Weights of a small transformer language model.
Size: 15 layers, 3 heads of 32 (1 for keys and values), 2.27M parameters.
Architecture: RMSNorm before each block, rotary positions, no biases in attention or MLP, tied embeddings, normalized queries and keys, local attention windows, capped logits.
Training: a variant of Muon for these matrices, 110M tokens, 7492 steps.
Each number is 500 + 50 x the weight over its row's rms, rounded and kept within 0 to 999. Layers, rows and columns count from 0. Numbers have three digits each. The size before them is the row's rms in percent of the matrix's.

# layer 6 attention output, 96x96, rms 0.121, rows 0-67, columns 0-95
101:460457556483574563536459503520533451524450522530448553570536497498556578577575452511482485445430461520585516474491431504418480472472482524454529486453559569445523510532541500542534506542513473577538420499466634405394512505581521465471471427410537497424455513544431457516495479461520647492
119:478393401437491617461571459542529457533523506445485540533455519445448485538502523513470527576500523555541467482496537472478553423590507544495480442516459390562557492451485559520442494415465530431582531485521452498524575500568517522540547532500550468527502348527559500444474532468463407398
121:581440535479545474465527554468520505544438523540582466448455529529480461588489530550468520454609500513562564457473506523436397532510437500472480457441512516527462462572505476495508445573480420480548526473449508483373611541539467480487525474461489606577488545557490410445623483513396454510
100:451543458525473556414480519487450508585457524508457437552556555470471478478487555450464611509497486490599497556494496466503513415409465490477505546506556507448480530491561499509510549524582591418549472532511663584497526581522551560509445428506481417404465543559590499446517542466467503440
095:479504430494494590450479613508451527520529515523516499466492444582503512501517479447638603500467527505594494545476486474446516474533547439521436520501332557533439499381432461524514480515470537426450495504472497399456446569510412514586500582501538568473534474546527546522461528479500552499
100:405562558535529437440450593594421545502456515592482609446479501498464540537518469404557422575491555506520475516381500494494477510523589478546488484559549501604470525516459565510523408524546497440455552415530554574531513507487533521459476490488472455507492480539498514402529613481535447493
098:415577430575569468472406506457579487454444412529443525444552507577529612580449515539459482494507512478462512524433451545477509519506603492583486510459463474538497548548462559522526469515458550440442472505478441555525579480653420425546511482553506468543493406510491439476504561485496452494
101:582536530450374491508572471482502363561515565571536452522471440463534525503486618523515567563507483474459570485500488530588514529426431580445503471480610405469564528481544453499495499432433542544540530457528490499468467522482576557474601497485435474537547561567495547489443529515521437506
107:487616564508466471488504482461488525433391505555470540482620509523529399512467491509485488479383516582471524553516457431430548498402519538528540502473427435511490543558510487541545492506472508506432503492431495513526455451541545479515412453419492606473547480516549478545494416433502616615
114:538402444460508487586485457623537448499502429382528572499408505454400511566525438544539443465503441472534469435589548519560491525542452565418520524524546541426474524440499502464513507522492467470617521476566493531577568515527494546435460495459413527478545496490480453516554450551535423453
088:470520566511565573545478577492538510499505497520541536473469575518467484489499441498559560673454517509585475529493562548569471461530486472474496365483505477443522406575492502520439628489533510442485525480421500429523506389479455499417536458501500529581460459574498419452560547509521522452
107:547522460438470395476531539485400476561450487427505590436482477495469445549500540534552465475470445452501481575522445559542525509499438525428553393524493547546501426491585552525547528495566508484417523489460465505409541576592463365492531525540440531573448442485476444461548505454500403484
108:503521512482409629387501506525509508498437512465550536468504489451541474545495595492519498555559491486489454500586498500519493513425559452473545509521561514438499506449445491553491427454421454507546512523588424547558492587545609593537636461447500543446499519503536532462416521570438411516
095:490384487489509484471531478518520516451484465415481579558605425534501631528435515554455569458562450544477451551458546470539446592449556443499548504486459488560441485536523487501514513533548531471570503476434507514504535596476515605596561428531452436497462532510410528558514487584451570448
117:472494471474424595577495489520521474632485465485516535508488520424539442432488505385508493497567532514543490583460383454456531528491416483535501486483522461495448539581522509487467569511525554503561547476461425524456445509398566522518458453490461485482573484349462516439445516506587460398
096:591530592499489510489399545547486521494536548528498401601474495531484514478447510444417597471491516524458507495532546535546530489559476502478489522583496462429475557521501527480466503462512571495513605532513475455508390377472481526469436515438382605419559477419496496474558526551411478442
098:414462434476419482397630537572540486472482559559504516514555497543420470492421506540513502533516515557457499449448513443558424570482426560523526494474552521548452454502462436522520476527547543566429485510528517563516485433461455545405467493477420519506578372627530523531506542493487562554
100:609529473371547542464573557553487588502513495492463574425514483503454555538481397521437473461505500506430494475483497540492456453447495454510514505575523447495485544437535499457469578477551465419335456530496556468481502452487478435457593475640530535534548584477537534492483520481540536550
103:453460596669468463586499455419398510488456480503407550497527477450429501519509530492487541469608538509499405480504495417483499497476608473529529520508487491463525522468504539511471508509550521433531447473456573447498559592585572534455554526520512510569496430584513497563551518555511465404
099:473490598548483502555567525619520461497481536514512532616463473571614565429528510416460540457468507528500495492470509463493432535542496526563456526518452576531483490467512600418556553552532540561573524539516502489582531489413501445499515541528361424483524530553521371545467466493492487535
101:479496418482531535450541479525467498619391500498578511470543441482505443482517472448545377536504497470517590394467459548504531476605507491451518516455558516484476407514531467515515499462554558523439509390534541551491430465474573442587525568483464510447501489528406517591423447453572440507
099:414364548532445563533513568587431496610501574332505480539505436492434492507524433470473498455533483442523433473570546495505443589524484436510556461504531520555450506520514541472459494561484443519558458527488436493406493494527488589496399415478465480578469514527464473511489536507452519525
099:445536580443601493466484507503503516506519467489439463581517403526498429518499445344597418385512481497582422514607463440520558528512489523507488513439506532491580530518527540495506495512540523443424434502434488500501476525401538521499493563565560474542492382467579446462529511496464535456
104:563505560618481575420559471489468470477456466416419408508461622493526561500466517534576524575341468580470490433502518466442463463481520524475482531517505480442546462532452517479505578477481526485566487527467510484427495538440562524515547569542516497466421556445502467458431401492516478414
094:572524482565437544481543530441536436512468484481454478395521513529516516575470503551464488487593489436463416498444510449546449472488476498535482527451487471446484530464405514593504515623558418485516572495500570514522445502433600557503464501501436480454582468420561472630446572536395488505
093:503533576635507495448500496600552575454429507464452486541416474540469516471510480542528579470482516425416458452502534494568422515425514555569457530456500450508564545463495545476505508587399453454550536482519473613452434444513478482530470523498534462560430440442527482545520588396427507517
103:543519445606528510513480502520506535533463546470577582498484575452458512508619488507520521560557531501537524493497488537565420405453564471509476504491527552439567478516467526563541529531519501389405433499441460492433584505568523391446501490399432434509499429489467420398477562438506555503
112:562475507375366431504542571390524518500443500476457467469487534455518560460473441508463478605425481541537524515536492489522513531510471515458499473570480493552495477580500529535483534438490567370506451510424463603507539531458465511507445468440420577502462529503475404387519560497433555476
112:381422549521443492502428443517470449612505503534459433537510481481551538616508537432534485458510575510531541504530511569506487526486540516503547453523474521500512470465484449559448516439486435547596478531538479475520388414541491465407540431466578418439459471379514545469530471506548531388
099:544462571542440496474490580506501509543537524418528368443501451493499536417584513470546493438555562575469546491474484482495470486452557437457500460486489472520495458481543460533515480425482523421409441494462532454449531535438595528593512485582504488412477441402474425556373469566540548449
095:430535540426484490543451544475479506471454556475408548414491457537484427556483510430554540491581523403478616596461485595580511459601473453512426462463517469476466557483477521470499481513438469567488502568522512547461464569579398517560471533559522451470541491423538465508487517409519513404
092:481483576596419540533531532456495443496464547569460510538450568476511473536486466533454457433480506550469564381550509515423513537474467528501404525427512488526564438464477403520505516511550482546481538514618498440493449610384510454469521510361513510522490450492465480569577563456534562545
092:675549498472439535514489547450511490488594505590443544477472510550530496461585522587469530494539444514463508549477482458519519484469541497477524513453466502586501524530482416547519434507506474567526551554571475442545416550505552486484605382491530467574410498532471474524470384536506540606
111:550513485457405446472537492503537495436523538490511548468546472565396512527599522489433521504607547480404513560465488483479504573538514528580519439459472542527459507423454543537496467519585421434500484514501442505497504376538480497506637491464532463497511605504488555388501515499380432529
093:424513479483457539457521510485401546622440513514390555536537531563472551421501478546497483552508535521503568547406554570477439554426506553578558462468554444475466490516473484456477499474479426505551460457500532516528562519425365475504387484497397610537584454503506478464485511483534474515
107:567502523561434499453420548498511477536503484532519449522565514445498480466514535557421522507505476529557463444558515591473431534516482485533464498529516505539507392546498547492463560560575524438441394500455562538507500476382407455437586523459528420532327474585472488482470455559507578518
086:470518564456465538442469499508524459484545426504534549649411478418522533478573602472462502516420497514400552453466548510386527499474449537496438576503556556510549599497553484567510485493458474554538569431555484532524537408544487547584481487448491446560478532537470491587484428509495456562
096:483538541392531528500490472486472535438529505342459487585513489584577421544466497533615524443490499445541465454500465447493575513484502460442465576553457532484516481444509508533460499485474509443496434518497421467548526443505515480556579533450540504487452480414607335474550533535571480491
105:557482512497503490511548494561611489416476451521430436464476536533531572501500540429505416452573529455464536519461472506537406477507567549510476577555514525501440521495456448488510422467495406464613625453586488520519527544496572592500509508490427472432450536502502392516421565536589460466
102:501560606563527532523533501529541492510482574571448511520466448547516503413637378536451503456524475545506433534531550520486561508459477480429546518485463495515524499536574444523462540460517590477470530463565551484459487462444477490509536416546499516488474449615580612512578537474636439475
104:382578553548447549514589595536485530515521497495537451436408469471493393492457474462542476478528527501496513470496494427513531556439527490536535497456464520537559486509539512438471531460491488532447598420575469569435448515373495442457377514518536514442567417447521468457410479473533425453
101:491434484469538530536477583579520479469469430524515475531628536512474444520552482459487526408440472547460501425467593494525497551467511445458506558476627502560510493559526520498458510543448622474561527473455524545448463574598519491463500499558447513415455439520617521479545437453420522412
093:578473581438489584410551436481543519485540411443466412501477485500408485485600440463461471435591549458523445513534563483550534455439438541528419514451499483501548564499500421479461525486471488552594444523499562421533463437535509458409543511502586592488469569531520434497467540493575497473
095:475503452519453539563520373532491411465488576505511470523435486510468466616567562471530584442456461525483560548475524546497607487529514473460488520443513535510480501519485400540490482536522534614447443415568575534503501451535504493544469448526512446468451616423440497589501595460502416539
106:607558524468553455455558485491547495448429449531561496513472542539503537517419446535577484651446409429526536466495503425539507543573470460413506487539477506476425545490538466570493482536518531471491476488508489570494511514386410586597469412531499506620523544468541424498514514550469468474
091:449532511567492496485491550394500554439414577430478490493438535586523480485540463605458531514549537479373450444503555565544505532619543491490481538426496525538511546436541517511477474496450454450590513454606479509518532493445473587519545555510517528467497448588467443472474583556447427425
103:465576563521432500587488546544545512561345510563415532495513465470536493536507378480566505531570530457588530519488469461512479474521486499442488523490530509446492444538470449493552433484457472487421452403453400531480534451531484504476503527427465514553655464492517430541603495489421508512
097:602476517421425458466565462495485451556536464564500611484472607507479430549482526572476498605488493530566480468599475483530466462406534527594541462504483572504490531546568574516494554512544528435535428474501517459546454479462574476457535515560439563483487437499527440422476466428401448454
096:441559537493459542462491597528478387483525440393502412470549498465558507571515487434476477555417563488416451459510466481462475525506500468549472532509495475470589493497424456486529507472507568417456462489469495577409586480515470466577605469522589396479536386443545483533529522528468459446
089:541544473510500594552421467595514440453486520515455464518592590440458461554415503560569502448443465487517488508450466616524502479566555590509547489559521514425619555491496558450550511424479474518545481553565599448505453569440538569477487492461462413460465518457494533480595512465502526525
097:420546453397432539449456413453462484554399570457495579484456467478498534483508438460589474373521544516411455506475535554500469520463550501510419462561490546522498415491505480455502491595509536454461534518565445499448539618425494457457519524453434525532444471442481415474530571543432495491
089:417461567483615492489544583516506471455510484483482529468595487547506449451569437436564387506450564538426484500515481489428528546495524510490508599491495538492512506459511508492508556497508548508461397499499541558493546539498480486495547524418436576503503418491577416447591593449477465659
094:473506483511454525407526457441489547550511469441406460452540528371447475436447551491596529514587580558505534546461452478499539517459474553533490513520549465514580480555440498581545484503461515530495468454495503432444527635610496505471570598453577444522517503547439508498434438477584473450
087:425524547437569460523542507374516495470538519485562486527531528505560539522450522528505503505523502440364485524498431511539475538566555450506438402525555516503536505542506580475480540464520459509515517519335452452557419554494499563448541449577482439514456498494557545427550534495511637585
106:572567512539409473490429441512465491347529514513530435541567475508456505529443574518510521477448403545486475535479509523536468461447487500457526501516424515473448540522493497555474487488491586525398475463456581586498472455465544485489493526509464561470605425423541435470377606555465586512
093:581468502473497504595530449512466572466533503522554499554514579545509452533604571514538533539453512431521565547488447510488458563542464407498508457485484453491429488486468406544424350448445400532551508521580512497434533420482482551455532506510486612527487472429472589535472498493592493560
089:506536466382499470481502467429515513518521578591506437583466571437491490481423517504550606562387547470515561600462398442548513498524533482522600576459417514478527532501529568494463506488503505403464467450480565427479510507507444439513434512469560520491469544412452569447512495464463440446
100:436503490457432495490468380465531476534537515557464512463470545494508479415592456499489493577480534429513513543483464495530466472509537443567546427500494491425527488463529553535503405522489380512516499508524489480637527517495385549533449391446544471477484519560527476525444451609482635586
106:514529548496528514507501426469520488571463464467544483444558459459552512496515476419436487423573538594421594481458448504468441502566506477486492527560508507474479477569450510508526483498519506468444535456602558534453503560431522515543611427450373505500625542599533423431586551478509427526
099:428527487496509513517422523515426419473440591503455588472499525541435533503407569494482408496433553456498453510427461537544458483506503469502524415560458471525440498483508524385487503529501527583540592474564486543484538557580463554538394517537507487527539544497460584565626413579538504479
080:472402590519509515519447547446504485539495455474531429463478422415470476514458485505462513382565485513510501494477515527551479571501510481519523469543424555472538470520482457481428567458509566535404543547553619506378472449575573478568535472490587623511604598518511461480489493526450506538
091:534496459532484458464513512516558563503439470528609471517550501467402484583544516556533557507569468516525454498600517552532507584487478522415438525534553530520514493504499527414470499512532568381490561490457350509440498492462464513417590569440489530393541459453563481438447539419494563506
102:436509384500625450399418461570505514516538419425484524500530545515493438466583521428496498508533563542404491450505521467509511469553449577529454565545486515497570528585477499490509472480453533562508524483452467513486476596542611546421468517511530469446422455473513412458538587498489596532
096:492592526532510448601424488502425550501544508463455403449516487462482405459467427436445496415464532515519466501500501507555475452445478558483522577526524468505559511605556494426500566428481493558472478538533565424499374558443531561419473530521478519437439492475509548422586565474552521420
116:519429470530494465573524513558450492492493587531640530582536572563546567566464542431563529532474417452498460498492504542502560532588458511423561482474419493454498476463479546507442512525540503483469540544473511428403454466422508499454495487505467572546465392441564498410481585438470597478
097:396468549533474480525484537536496514547472653564423479563432547507578421501474525649562486575441516508461562469501493545590429481469513609513519520452475459491491533454517501434534490466490502506456452484555542413488573502447461452459517535485457466505480440467512587547546535484581546401
103:440562511355513451527505482478489476529512483405551505428484428516566515529473550540534483559525569431476551458494470493534439523531588496499578439556472384428505507426477520440483464446446451522529433439487456508609507493546488515514474548504488508547594451463443561545485599589511385517
123:560401541481518489508468448464523550499595511610548459437415517501517571456372589490543577468541494496440566529454534542517514441594481508489504462452497518459487548480517499482478476534508497447593508561463557408413573534431545467502511457523566455446525568453442523604450564506456528431